config.yaml
d_mlp: 1024
rope_base: 466000.0
init_std_qkv: 0.0292
init_std_o: 0.0292
optimizer: "adam_variant"
Each number is 128 + 32 x the weight over its row's rms, rounded and kept within 0 to 255. Layers, rows and columns count from 0. The size above them is the row's rms in percent of the matrix's.

# layer 9 attention output, 256x256, rms 0.0891, rows 0-199, columns 128-159
size [103 106 107 104  89  83 108  98  92 100  86  92  93  99 112  89  94  89  90  99  86 103 104 102  93  98 105  82  96  91  96 100  89  96 110 106 108 111  82  98 100  96  99  89 106  88 100 123 109  96  88  85  92  83 122 105 110 112  89 110  97  89 108 105  97  97 105  85  86 104  94  98  97  94  86 107 100 104 112  93  87  85  83  82 110  84 106 106  97  92 100 106 104  83  80 116 106 105  95  95  91  83  87  85 101  92  88  94 101  95  92 102 104 102  88  99 107 102 105  99 110  90  94  97  82  91  96  85  97 109 102  91  91 117 106  90  95 101 100  86  90  94  86 101 106 101  93  86 107 127 103  90  92  92  99 125 111  99 103 106  97 106  90  99 107 109 105 111 103 108  90  94  97 100 109 118  94  83  91 102  90 103  92 112  92 109 109 111 106  76 100 111 108 113  96 290  83  90  99  89]
[[162 158 126  79 197 104 139  93 174 169 104 128  99 111 147 108 151 144  78 148 131 147 144 118 112 156 178  63 121 149 138 148]
 [127 101 188 102  80 102 163 201 107 102 168 110  98 170 140 125  99  96 156 129 171 144 142 101 127 108 142  78 159 173 113  89]
 [109 107 145 133  80  97  85 139 236 174 113 176 177 142 104 125 159 138 118  74  63 181 136 153 104 197 129  69 109 116 142  62]
 [166 190 104 144 195 165 128  55  71  64 149 154  98 126 183 109 114 145  88 133 154 137  58 154 102  84 157 134 110 113 150 140]
 [138  77 133 115 121 114 139 173 119 138 124 140 191 116  79  89 136 150 144 179 117  74 156  78 107 133 125 170 141 112 115 170]
 [153 148 106 141 177 181 162 132 103 111 157  88  76  86 141 144 146 146 109 148  94 154 108 116 127 140 137 193 145  71 106  97]
 [161 142 206 109 122  78 105 152 185 130 133 166 126 138 131 121 154 143 158 127 127 167 132 111 164 144 140 116 115 101  97  74]
 [154 116 142 107 166 157 144 178  32  73 178  81 121 108 119 115  96 109 128 110 177 136 129 141 149  80 138 135 164 129  81 113]
 [117 145 147 123  98 101 145 123 190 161 102 130 155 101 126 100 166 142 223 148 118 115 119 172 118 119  58 133 121 165 151 173]
 [181 135 116 111 137 166 155 106 109 147  80 163 166 175 150  98 178 124  92 204  95 147 126  84 154 122 112 126 111 170 155 174]
 [112 138  98 152 152 116 147 149 141 132  90 139 156 194 133 134 184 115  87 149 166  98 166 138 153  80 159 112 157 128 136 133]
 [190  79 129 111  97 149 118 131  58  91 133  77 109 110  29 109 181 155  91 138 162  40 144 178 167  93 125 141  92 213 136 180]
 [123 102 137 114 114  98 115 127 138 141 108  88  72 111 106  85 138 113 101 124 161  19 179 175 139  67 108  72 162 125 194 161]
 [178 137 111 131 172 190 118 127  94  92 173 139  84  95 146 107 112 130  59 142 116 115 119 123 142 141 181 181 164  87 130  91]
 [122  95 148 114 101  63 129 167 102 162 136 118 162  89  68 171 169 138 132 160 168 121 150  99 124  98 100  62 142 161 115 122]
 [141 149  54 125 209 177  92 158 170  98 132 144 142  75 120 115  85 100 120 129 104 101 122  93 104 101  78 104 165 148 166 135]
 [ 91 100 138 157  36 160 125 139 169 148 206 111 157 116  65 133 136  89 129 158 122 146 133 149  72  70 116 143 115  85 142 106]
 [112 172 118 121 103 121 143  86 119 133  96 133 122 108 107 188  97  97 116 103  96 192  66 113 130 194  97 138  93 168 131 109]
 [135 183 125 160 151 138 110 117 131 163 120 157  65 133 149 154 175 166 106 119 163 128 121 155  99 118 134 109 153 107 158  91]
 [127  98 125 113 127 122 185  88  20 129  66 168 128 112 122 192 165 202 134 160  85 128 104 137 180 171 154 165 133 155  95 129]
 [131 117 168  84 132 120 148 115  79  78 173  89 141  94 128 103 131 156 151  49 169 189  96 119 155 215 156 120 176 151  63  80]
 [113 155  95 142 144 140 109 115  98 146 118 200 155 133 151 182 144 102 130  89  64 159 109 160  98  98  80 137 143 128 110  56]
 [119 107 131 179  96 122 130 164 169 162 129 146 110 120 114 133 145 137 184 110 101 214 132  55 113 163 161 201 134  96  52 136]
 [156  98 119 142 160 128 166 130  97 115 145 159 143 162 132 180 130 123  74 155 149 136 176  93 149  96 128 144 115 114 101  93]
 [152 139 119 111 142 121  95  43 113 137 122 153 187 103 165 132 179 140  88 123 146 176  88 132 190 165 144  94 131 144 131 176]
 [132 162 130 151 131 129 113 106 114 101  99 118  84  85 167 137 116 121 159 128 182 130  94 143  86  99  90 170  89  91 111 158]
 [159 153 100 168 189 175 136 117 119  74 159 110  74  78  78  95  94 155 150 150 125  95  69 135 149 120 100 152  93  80 109  88]
 [119 117  77 140 158 188 100 160 125 133 126 134 123 114 121 109 101  64 138  94  88 163 119 143 142 105 104 154 160 137 124 115]
 [ 96 152  93 148 111 144 119 115 128 154 131 126 189 146 109 197 186 145 124 126 139 184 101 173  95 138  95  57 162  95  71  86]
 [151 176 151  97 181 134 157 112 113 124 146  78 109  48 151 138 178 157  92 129 177  90  91 173 115 101 111  88 145 123 163 185]
 [166 123 199 116 134  57 121  99 126 137  97  94 138 179 183  98 143 183 169 101 149 174  91 148 159 184 188 150  89 108  75 120]
 [101  57 108 119  63 172 148 169 135 179 158 124  87 182  63 143 130 146  81 163  81 103 202  65 108 129 118 129 153 138 202 151]
 [155 120  81 150 135 180 116  88 133 127 155 139  78 173 132  78  57 121  97 151  94 159 136  54 122  77 138 178 109 139 200 146]
 [119 108 132 146  58  97  88  80 102 142 150 154 133 180  94 129 147 148  84 115  98  97 162 187 118 128 120 168 130  79 136  98]
 [131 147 194  98 103  59 145 122 156 129 139 105 161 116 132 142 206 228 102 157 178 129 149 132 115 194 156  60 144  83 108 112]
 [142 136 145  76 166 157 148 172 154 124 150 105 101  70 168 129 115  52 132 165 187 127 151 105 114 163 125  65 158 137 148 117]
 [141 179 101 157 193 148 105  78 154 138  97 152 119 160 158  99 167 156 130 104  95 125 105 142 131 129 147 136 103 137 134 184]
 [129 164 102 159 158 145  94 100 135 136 121 155 167 111 159  83 170 142 152  97 162 112  63 152 129  89 102 162  95 144 156 192]
 [106 167 120 115 168 149 144  26 123  95 100 134  91 152 184 110 150 182  98  95 129 182 104 100 128 157 149 142 142 121 153 160]
 [ 64 108 138 122 111 125 114 156 133  81 124 138 119 105 139 142 112 117 158 144 123 189 106  94 105 170  97  64 158 175  73 128]
 [169 174  97 131 168 214 158 140  64  65 155  72  97 106 164  82 113 100 139 162 192  31 134 155 166 132 119 105 155 112 123 125]
 [117 146 150 121 124 171 205 183  89  91 114  87 185  97 115 129 145 126 146 197 158 115 107 136 139 136  86  91 157 121  81 148]
 [134 118  82 148 155 152  87 143 152 126 137 172 127 122  81  87 138 165 120  96  89 130  82 119 139 130  90 107 121 168 120  92]
 [166 127 153 116 118  66 130  56 142 154 121 165 146 127 126 105 153 177 121 119 116 112 137 134  91 172 147 148 142 143 148 138]
 [ 85 116 119 156 116 149  49 128 128 143 127 137  60 100  80 115  97 141 135  80  90 145  87 142  89 153 143  89 105 150 132 119]
 [123 151  90 144 158 174  84  89 158 141 159 122 141 117 149  49  65  96  96  92  80 105  85 151 122 167 145 156  86  81 169 146]
 [199  88 148  91 124 143 102 111  95 118 175 119  74 150  91  87 119 182  95 185  85 129 130  93 145 153 128 196 128 113 120 118]
 [113 122 154 143  97  83 103 163 155  97 158 127  90 152 112 103  69 127 158 104 106 142 115 154 126 125 166 149 119  86  86  75]
 [101 148 112 152 143 151 124 136 144 112 103 153 182  80 120 138  84 153 182  72  72 139  83 168  62 181  96 148 120 135 108 105]
 [185  93 166 101 110 106 180 157 109 189 140 112 109 153 110 186  91  70 123 128 116 166 162  38 185  74 140 165 122 182 111 147]
 [145 163 120 118 179 188 155 111  90 104 158 119 108  97 143 119 113 142  97 106 140 122  71 133 131 147 177 130 109  73  81  77]
 [115  90 123 115  81 130 106 159 154 169 111 135 177 102 102 119 131  75 137  93 133  63 177 175 128 120 124  75 145 178 144  77]
 [142 105 173 149  85  57  91 110 156 115 117 121 123 211  97  74 146 188 132  96 156 112 112 150 157  90 160  76  53 120 153 148]
 [149 100 134 107 144 146 155 136 159 112 177 125 147 119 116 156 118 146  88 147 149 126 198  66 160 129 188 143 157  89  95  93]
 [137  84 140  91  80 100 111 140 100 124 161  83 130 131  64 119 103 135  61 160 154  85 166 140 136 135 171  42 134 125 144  94]
 [116 103 127 139 134 102 127 181 203 191  70 173 152 146 109 120 181 123 161 117  94 102 160  98 135 104 118 115 107 186 141 156]
 [104 157  76 136 169 204 153 120 113  75 163 105  91  79 145 108 101 129 161 130 113 114 104 108  88 122  88 159 171 142 189 175]
 [165 117 157 102  95 131 121 136 128 127 116 101  85 158 125  91 111  79  99 110 101  97 144 115  98 114 125 142  93 167 133 186]
 [104 166  97 149 185 165 127 129  96 103 104 131 108 177 168 122 145 117 161 138 152  42 111 126 164  61 152 113 146 127 115 184]
 [168 119 143  78 145  80  94 166 104 104 187 116  81 154 110 117  93 120  74 182 189  99 158  81 101  90 199 110 185 106 115 115]
 [126 192 107 175 144 148 144  90 157 150  74 135 123  88 153 118 165 129 162 156 125 155  86 192 127 146 115 121  36 106 102 161]
 [147 164 159 121 122 117 165 102  79 146 101 153 138 108 138 173 173 185 137 120 127 156  83 183  87 191 143  83  91 111  67  63]
 [175  86 152 104 113  80  96 136 144 169 134 171 156 144  86 130 160 126 117 164 108  87 161  98 159 135 181 153 127 116 156  92]
 [133 105 121 138 126  75 163 140 111 145 110 175 142 122 105 214 178 159  98 174 182  98 178 115 145  70  97  81 128  86 107  69]
 [112 113 183 144  94  68 113 138 161 122 131 104 115 133 137  89 105 150 152 108 134 144 123 153 126 135 105 139 128 110 163 145]
 [125 131 165 155 116 117 135 131 144 125  55 204 110 102 133 154 150 130 155 161 135 155 119  87  47  86 100 132 104  70  87 106]
 [ 92 123 166 129  84 109 130 133 219 169 140 125 112 180 100 132 140 135 162  90  91 139 124 122 133 118 133 110  92 112 143 145]
 [ 75 153  96 143 134 116 120  30 122 117  35 163  60 123 166 158 135 113 138 120 108 148 101 154 116 116  89  93 107 153 161 193]
 [136 126 157 119 129 111 145  99  98 126  96  61 112  95 126 147 150 138 159 133 166  86 118 133 162 153 145  61  83 148 145 136]
 [105 148  92 136 128 186 185 166 100 108 123 114 184 139 143 155 129 101 114 167 145 113 116 104  80 144 117 127 151 124 135 109]
 [131 123 130 171 116 129 177 110  62  61  95 109 132 143 147 145 147 202 165 139 140 136  74 133 190 128  93 132  95 176 107 161]
 [ 81 132 105 137 130 123 152 146 107 171 138 176  97 126 140 201  97 161 138 151  93 179 123 148 103 150 106 122 190 122 125  64]
 [153 106 164 108  95 123 136 127 134 109 154 108  29 151 129 121  90 120 120 114 120 147 143 153 133 104 144 154 132 129 134  98]
 [123 111 126 142 117 106 103 114 148 164 121 170 196 143 132  81 139 128  95 108  95 117 119  94 127 180 137 148 148 137 168 148]
 [ 92 134 114 132 102  92 122 151 178 110 117 164 184 140 136 162 135 166 162 122  82 125 122 146  95 108  52  97 147 158 128 118]
 [128 140  98 131 160 174 114 160 107 117 153  89 154 129 121 135  97  57 108 110 164 104 125  90 154 121 135 115 161 169 121 165]
 [114 127  55 173 143 170  60 146  86  81 188 140 139  71  97  82  61  75 147  82  90 105 106 158  87 129  67 170 183 141 133  66]
 [109 165 139 127 124 112 121 109  87  83 165 146  93  74 122 130 140 195 103 119 163 136  75 117  80 154 134 103 145  78  94  89]
 [ 92 154  78 154 169 175 134 137 108 135  78 120 133 144 153 134 145  79 170  79  95 184  69 194 161 143 122 106 112 191 128 154]
 [128 152 148 135 167  92  91 106 123  81 130  90 133 160 129 110  99 164 151 109 166 102 120 107 169 152 111 159 143 112 131 138]
 [163 132 184 118 128  81 129  86 163 134 139 108 147  96 137 128 165 162 112 130 194 113 146 108 136  67 153 143  89  49 167 116]
 [119 117 113 134 181 130 128 112  96  89 150 141 153  87  90 142 111 171 122 147 137  69 127 146 156 128 133 157 130 109 133 155]
 [123 159 110 145 146 135 101 151 110 114  81 166 110 127 137  97 151 130  67 155 150 111 123 107 112 175 128  56 156 126 135 147]
 [107 104 134 129  96 152 135 179  67 155 109 110 149 108 122 173 132 116 149 162 136  92 111 164 142  78  80  72 143 227 152 156]
 [123 155 126 140 125 130 167 126 182 125  83 110  96 160 154 135 162 157  93 135 131 160 121  99 153 105 104  90  98 139 132 144]
 [103 162 107 169  88 106 171 109 150 208 105 140 117 171 154 214 152 124 129 158 110 189 148  96 113 140  88 122 127  90 103  84]
 [107 130 158 100 161  65 102 183 175 190 112 174 206 120 132 223 169 142 145 126 137 153 135 101  74 121 155  51 113 139 108 103]
 [101 143 108 156 126 138 130 171 153 151 106 102 155 114 103 136 142  17 195 124 130 132 125 178 119  84  52  93 112 166  95 168]
 [161 135 162 156 109 115 123 107 168 154 145 163  69  80 113 147 162 133 139 118 130 202  99 121 119 103 142 162  55 114 114 117]
 [115  95 187 124  86  39 105 142 196 168  83 154 216 152 101 109 163 160 108 140  97 101 172 176 117 154 154 119  81  72 171 123]
 [137 148 133 159 169 146 180 110 179  80  97 109 117  41 157 142 162 169 138  88 201 162  89  85 116 132 161  81  80  89 102 140]
 [ 70 129 149 169 107  76 160 150 155 179  56 164 180 143 156 195 185 121 207 186  92 120 119 139 138  99  96 160 119 138 111 176]
 [109 146 137 140 167 139 172 135 143 107 118 121  76  72 175 106  80 130 209  11 134 175  74 109  87 146 156  97  97 167  81 104]
 [124 134 133 153 117 138 106 154 119 130 126 114 130 104 108 169 164  84 119 141 134 164 100 122 150 133 111 129 106 157 113 150]
 [ 98 113 113 142  87 103 100 110 117 123  62 128 126 150 127 162 123 138 111 202 111 122 141 129 120 115  73  79  95 162 155 207]
 [142  85 136  99  92 153 149 165 124 154 180  89 133 105  87 141 122  71 112 107 115 121 157 130 187 145 131 148 121 159 132 112]
 [ 41 189  62 216 128 133 114 136 168 112  86 153 143 125 134 147 131 129 174  93 113 161  75 138  49 151  52 115 112 131 105 136]
 [ 81 164 112 158 116 160  91  72 108 120 123 127  86 165 159 124 124 114 146 102 103  66  96 216 100 138 117 134 108 111 156 159]
 [117 157 129  49  94 116  67 108 177 163 146 127 118 176 152 126 124  99  88 175  92 155 137 130  85 147 134  81 140 141 162 151]
 [135 135 147 140 129 134 162 151  95 117 127 118 145 146 124 133 115 161 127 128 145 106 103 151 155 116 141 101  95 158 181 135]
 [141  91  95 164 136 123 116 112 169 165 137 127  78 154 128 102 120 118 124 167  67 185 128  66 134 145  96 205 106 149 160 207]
 [170  91 160  84 121  82 174 146  83 118 122  61 113 112  91 135 114  83 103 210 179  94 138  81 171  85 143 164  98 174 115 189]
 [184 134 116 118 154 125  83  96 159 141 100 130  90  76 151  93 128  94 136  98 158 101 146 145 117 141 138  93 106 110 119  78]
 [117 134 101 137 159 156  92 131 138 115 134 167 106 173 199 110  70 119 167  87 121 122 140 121 117 123 154 144 167 135 116 104]
 [115  90 174  88  92  56  87 113 145 173 179 175  90 140  90 123 140 188  69 169 132 130 164 103 105 160 188 132 124  77 152 108]
 [152  89 142 125  94 137  72 105 157 190  98 182 162 152  92 102 186  98 144  97 101  86 184 148 140 184 135 148 131  92 168 112]
 [ 79 144 145 150  95 121 153 185 179 181  71 146 136 152 135 184 187 113 161 137 135 150 138 119 112  98 151 103 124 173  63 168]
 [157 105 170  78 126 110  94 149 156 167 197  90  76 115 109  78  82  79 102 119 121 147 145 110 107 159 181 101 134  90 105  88]
 [235 129 168 107 135  93 137  82 132 151 175 118 100 149 111  88 110 182  76 144  99 102 164  94 155 175 155 181 112  96 173 106]
 [ 93 118 130 142 130 119 197 184 169 122 110 102 134 103 117 161 108 144 124 184 155 126 156 110  92  74 105 136 119  81 106 123]
 [153 151 100 161 194 129 128  84 107 101  98 138 123  59 137 107 193 174 152 133 136  81 100 180 105 144  95 118  98 114 138 152]
 [124 112  61 106 140 153 106 114 147 105 153 156  76 152  87 147  98  43  95 142 110 109 186 126 128  14  91 128 150 119 126 123]
 [114  91 105 172  82 143 117 168 124 179 140 148 140  88  78 148 185 151 133 130 104  89 128 148  62 104  99 131 129 130 127  94]
 [105 114 120  90 103  96  98 110 123 138 111 164 214 179 117 194 106 133 163  87 119 161 150 120 137 125 102 120 125 189  83 109]
 [115 120 157 109 128  91 106 154 157 153 131  91 138 131 119 126 154  92 178 122 162  37 144 152 145 100 140 131 121 169 127 152]
 [116 133  71 176 146 204 112 151  81 134  90 144 140 160 123 141 112  82 107 160 135  90 113 111 166  91  86 143 141 148 159 165]
 [ 80  87 176  95  45  37 121 179 170 128 136 125 149 144 138 130 104  82 178 136 112 109 179 144  95 110 117 161 162 117 101 111]
 [122 108 176  84 126  80  99 189 196 167 148 160 155 137 138 136 146 125 169 131  91 111 152 130 123 142 150  62 122 144  95  86]
 [ 77 153 149 123 144 110 185 145 105  89 122  86 109 108 153 180  90 141 197 109 119 150  93 137 153 100  80 156 105 171 112 154]
 [157  67 144  90  90 141 119 176 116  99 183 100 134 119  67  79 104 152 110 145 109  81 142 110 167 111 128 143 149 134 143 110]
 [114  98 157 130  98 117 158  96 109 173  99 136 134 120 142 156 181 120 171  69 109 125 163 197 153 131 167 175  97 173 126 142]
 [154 141  76 168 170 171 133 143 134 102  99  86 102 147 162  99  94  54 103 119 147 114  95  99 157 102 123 139 124 147 128 130]
 [148 140 154 132  93 167 179 130  51 106 109 101  84 125 128 117 134 106 163 144 117 163 111 134  83 160 109 198 145  99  64 106]
 [ 81  95 123 157  95 131 101 171 105 115 157 107 123 139 135 151  71  62 119 132 143  97 141 131 119  77 127 151 111 139 162 158]
 [ 69 135 123 135 119 124 146 143 144 107  96 120  94 142 130 144  40 145 187  72 108 155  81 139 133 163 151 112 121 153 150 145]
 [147 107 164  84  95 120 152 178 113 117 147  54 109 108 134 126 119  99 106 120 166  91 182 116 162 129 140 106 130 189 143 114]
 [145 111 111 119 135 121 142  62  86 126 136  94  96 135 123  93 105 162  93 157 120  67 112 171 148 161 173 164 128 109 171 130]
 [ 83 186 113 150 137 114  57 131 174 104 109 150 142 164 167 142  97  66 167 150 180 139 105 194 119  86 101  93 121  77 128  91]
 [136  81  99 119 114 134 109 148 117 132 102 127 100 132 100 126 160 102 149  78 165  93 168 150 145  28 134 123 119 151 108 118]
 [161 138 159 124 153 142 177 116 133 130 102  96  78 140 150  90 118  92 148 135 167  67 116 129 181  60 164  93  72 163 145 171]
 [148 124 134 126 125 122 147  66  86 154 107 176 100 177 157 141 146 180  87 111  91 132 119 140 136 121 164 167 114  99 157 110]
 [121 162 109 130 169 129 104 126 182 145 111 129 128  74 161 100 157  79 175 129 141 151 109 130 115 141 145  81 133 154  95 150]
 [122 117 103 122 116 144 118 137  30  89 140  92  92  80 138 173 153 170 100 161 181 149 131 142 137 144  95 123 171 121  93 126]
 [110 165  71 134 174 187 116 104  88  99 142 170 156 102 154 147 131 116 122 161 148 140  91 127 108 118  99 132 161  98 121 100]
 [183 170 150 119 146 112 179 121 132 147 132 159 102 114 177 144 116 168 117 121  68 154 118 128 117 167 114 145 117 111 138  97]
 [147 113 122 129  98  89  95  86  87 120 196 169  94 165  94 138 119 179 111 172 139 179 155 105 112 147 107 155 133  92 105  94]
 [107 124  92 132 127 166 148 140 153  96 134  41 168 142 124 116 107 106  87 137 204 124 140 100 153  98 116  86 156 106 129 147]
 [166 120 142 150 151 144 168 103  85 122 149  87 107 143 111 128 102 140 137  75 158 121 111 131 160 136 170 128  95 164 127 128]
 [119  76 141  96 106 159 115 174 121 169 157 156 135 127 112 116  95  77 140  63  50 104 133 141 123 131 145 151 147 193 127  95]
 [182  73 158 118 147 140 114 127 114  85 172 126  81 120 108  48 119 106 114 118 163 167 127  81 128  75 140 158 125  78 109 111]
 [ 67 104 107 160  84 164 166 118  97 101 128  89 113 122 100 136  85 106 178 187 113 101 115 152 171 123  87 183 102 113 117 193]
 [102 170 117 143 179 113 127 129 171 171  72 154 142 111 169 178 129 118 205 108  70 182 110 126 123 135 114  98  78 170 106 160]
 [142 132 132 117 181 118 180 107 108 145 132  74 123  52 129 116 166 111 150 110 130 131 143 123 155 167 116 182 151 116  92 153]
 [148 125 153  80 125 142 155 158  79  87 193  99 149 147  91  92 109 138 108 146 104  77 146 125 129 114 114 101 180 146 133 147]
 [102 130 144 142 114 114 146 126 159 100  99  87 125 180 106 147 111 137 134 152 128 114 130 152 134 134 121  82 101 114 139 109]
 [ 66 138  66 110 158 148 136 149 108  60 123 104 131 129 150 154  68  77 165 107 151 171 128 123  89  97  83  71 181 193 113 168]
 [100 120 128 157 123 103 111 143 177 169 130 151 158  87 124 121 106 149 182 108 136 166 147 103  63 186 141 152 141  72 131  78]
 [ 79 183 117 132 157 110  97  52 124 118 131 157 132 116 171 103 106 139 165 166 121 147  82 133  91 178 130 160 107 146 165 211]
 [ 97 131 111 104 127 148 128  96  91 114 170 170 126 104 123 165  95 194 140 106 114 108 114 173  92 159 118 130 166 118 139  73]
 [126 122  91 157 119 124 162 110  67  92 124 106 134 122 133 180 126 149 115 146 150 146 128 128 122 109 106 136 131 102  96  84]
 [132 141  63 111 197 190 129  91 117 135 135 129 167 131 160 112 111 121 127 109 147 102 131  85 148  48 159 143 148 164 160 174]
 [169  99 176  99 126  77 129 147 120 161  73 155 185 125  82 133 179 146 127 134 126  82 190 134 134 156 144  97 138 133 108  99]
 [109  89 130 175  77 115 100 120 150 117 127 181 122 107 110 101 137 179 101 141 118 179 150 111  59 121  75 139 135  39 134  90]
 [102 105 128 153 132 104 115 159 108  94 115 113 119 151 113 110 115 125 160 117 153 145 130 148 157 102 153 120 133 148 105 129]
 [152  75 163 125 106 110 147 157 162 129 103  76 133 179 110 112 142 140 156  88 127 130 168 102 208  76 154 161 102 205 134 203]
 [ 82 145 161 170  79 119 175 170 129  89  75 116 142 170 157 147 150 162 188 133 154 151  82 138 111 101 114 100  83 121  98 141]
 [155 117  95 138 140 144 126  57 111 167 105 188 148 155 142 122 166 147 113 104 132 131 160 123 166 109 135 140 123 161 193 150]
 [137 109 121 143 139 148 146 163 116  93 165  85  77 124 112  92  77  76 100 142 167 130 121  76 145  86 137 111  85 139 187 188]
 [129 166 147 147 127 151 159  93 119 157 109 129  93 105 139 165 129 119 148 102 127 129  80 158  93 140 152 125  93 108  82  85]
 [142 109 146 102 178 115  88 110 140 144 161 172 157 142 146 122  90 104 148  84 102 146 118 107 162 104 176 166 115 176 138 136]
 [124  69 115 119 120 140  44 121 170 170 177 152 139 172 100  54 102 142 123 154  82 151 134  62 139 182 151 220 131 123 145 134]
 [106 179 123 128 152 121 130  92 136 139 105 149 180 121 167 150 137 197 155 103 121 138  87 165  81 151 155  74 123 130 125 114]
 [137 132 101 131 142 121  97 115 187 131 155 172 187 153 150 103  94  85  92 166 133 145 161  85 111 101 140 122 138  90 214 108]
 [ 63 168  79 152 103 121 131 131 127 101 142 119 117 162 192 148  92  63 181  96 178 192 108 164  96 102  55 113 155 144 134 110]
 [150 121 143 136  89 144 162 155 133 130  94  94 152 149  89 118 228 129 128 128 151 108 159 158 143  66  68  67 124 157 100 148]
 [171 106 147  99 141 150 142 134 110  72 192 129  82  99 152  99  71 115 133 100 156 142 158  60 144 112 106 173 183 125 113 103]
 [118  95 159 143  68 106 146 180 181 128 102  94 137 179 112 107  75  60 106 152 115 122 177  97  89  95 113 141  99 117 136 147]
 [189 108 146  92 123 127  50 162 148 148 168 124 177 154 107  58 123 119  61 144 137 133 134 112 122 179 175  93 125 124 138  96]
 [115 124  89 121 149 193 164 208  74  93 134  87  97 158 115 148  90  98  74 164 145  73 152 134 155 141 176  84 185 176 123 116]
 [193  98 135 114 150 165 160 125  88  70 178 125  91 110 102  96 119 148  75 103 175 119 156  83 149  87 127 152 107 115 165  72]
 [151 120 150  96 157  89 172 156  47 120 108  72 121 151 135 210  81 148 151 158 177 114 133 114 161 157 182 157 112 176 135 186]
 [171 138 105 141 155 133 172  91  76  92 125 104  77 121 101 118  81 197  93 149 139 134 139  80 123  84 119 214 104  95 146 185]
 [145 125 102 102 161 150 119 137 137 124 131 181 187 167 140  95 128 141 149 165  77  64 155 148 109 128 158 165 188 101 144  88]
 [101 174  88 110 212 153  97  42 114 103 181 193 137  95 147 105 110 133 125  57 130 130  84 183 121 133 173  85 146 140 161  96]
 [148 117 185  73  98  97 138 117 180 171 166 159 162 167 122 136 148 191 105 122  77 125 138 119 101 205 217 142 119 152 133 106]
 [111 110 118 168 111 128 108 117 119 128 138 127 139 146 103 104 116 171 194 112  96 158  96 128 175 157 103 142 121 161 103 152]
 [118 157 101 133 139 131 141 100 126  92 129 123 131  98 162 119 130 146 141 111 144 134 149 132  87 104  75 116 171 133 153 157]
 [ 70 142  88 141 156 142 183 122  91 104  94 135 125 110 160 165 118 137 124 100 107 147  91 141 135  83 124 116 157 152 136 149]
 [146 143 103 167 180 148 164  80 121 151 130 118 106 112 145 154 114 168  94 112 140 149 128 120 163 128 147 171 114 105 132 135]
 [ 97 162 107 150 113 145 146 139 142 108 177  84 137  79 165 147 110 127 127  86 171 152 122 104 101 117  61 125 180  93 113 112]
 [ 98 131 139 102 165 114 139  80  92 105 129 125 110  69 156 156  77 112 164 100 140 131 133 134 123 149 127 149 177  93 149 106]
 [ 98 118 131 126  87 159 166 136 145  66 136 122 132 113 129 137 117 124 143  95 140 136 128 124  87  83 163 130 106 126 103 139]
 [154 123 161  74  80 130  89 113 142  81 215 111 166  87  76  88 129  94  94 164 175  94 163 168 140 155 128 116 135  85 118  91]
 [ 90 130 149 101 102 140 160 158  95  69 131  67 124 153 140 130  85  92 134 141 192 125 107 132 152  91 126 121 142 163 140 188]
 [192 128 136  92 135 158 113 123 143 158 146 162 154 104 148 120 188 116 115 112 101 180 141  65 162 148 178 145 142 181 142 142]
 [ 85 127  98 168 112 123  76 105 154 151 119 149 183 148 116  91 152 104 155 159  89 114 113 173 114 184 127 166 119  77  87 135]
 [ 73 124 135 111  98  82 114 137 150 138 102 198 194 194 162 181  73 118 151  82  93 207 148 118  83 171 150 122 141 142 117  72]
 [ 84 140  58 140 187 173 105 113 121 135 117 170 130 108 162 135 107  77 131 132  98  88 115 136 113 126 104 137 154 139 192 161]
 [178  97 120 104 165 170 131 119  88  89 158  91  77  89 107  63  99 157 105 105 130 131 152  99 147 155 139 157 120 138 157 137]
 [128 186 107 135 175 196 105  92 161  86 160 116 100 104 191 131  81  71 125 137 148 185  52  69 143 116  73 143 135 147 157 177]
 [158 106 170 140  82 105 119 142 150 183  80  72  60  94  94 111 169 141 123 108 134  69 147 146 158  78 122 138  68 133 151 164]
 [120 142 162  99 138 133 131 193 126 112 105  99 180 131 157 125 134 126 202 143 107 160  98 158 138 174  89 109 104 155  87  90]
 [ 70 147  63 148 115 151  98 121 112  86 142 146 183 161 140 154  85  72 121 150 123  97 124 119 153  97  91 151 159 110 140 145]
 [146 138 144 142 112 121  95 110 163 130 166 185 105 132  98 143 112 146 123  93  82 172 115 118  88 140 145 187 120  77  82  67]
 [130 100 146 107 118 137 121 121  95 147 177 142 106 167 101 111 106 150 107 186 102  98 114  85 166 206 194 142 158  75  96 100]
 [109  91 104 138 108 110  92  99 123 166 127 117 133 149 122 114  71  84 108 106 112 114 124 176 157 134 138 170  82 153 193 154]
 [ 79 129 121 150  89 113 101 145 175 202  75 165 155 196 116 147 155  82 122 109  99 111 142 150  55 141 133 114 103 144 143 139]
 [174 123 149 127 117  85  91 151 180 196 107 132 116 125 112 108 155  89  91 128 108 161 169 116 174 130 136  95 108 101 107  83]
 [ 59 106 123 172  58  83 102 118  91 116 113 134 141 157  91 181 135 172 178 131  74 149 115 174 127 161  60 128 137 106 139 119]
 [100 152 156 100 112 104 165 123 111 126 151  54 134  92 186 205 133 128  90 105 177 114 144 171 100 103 123  83 176 108 121 113]]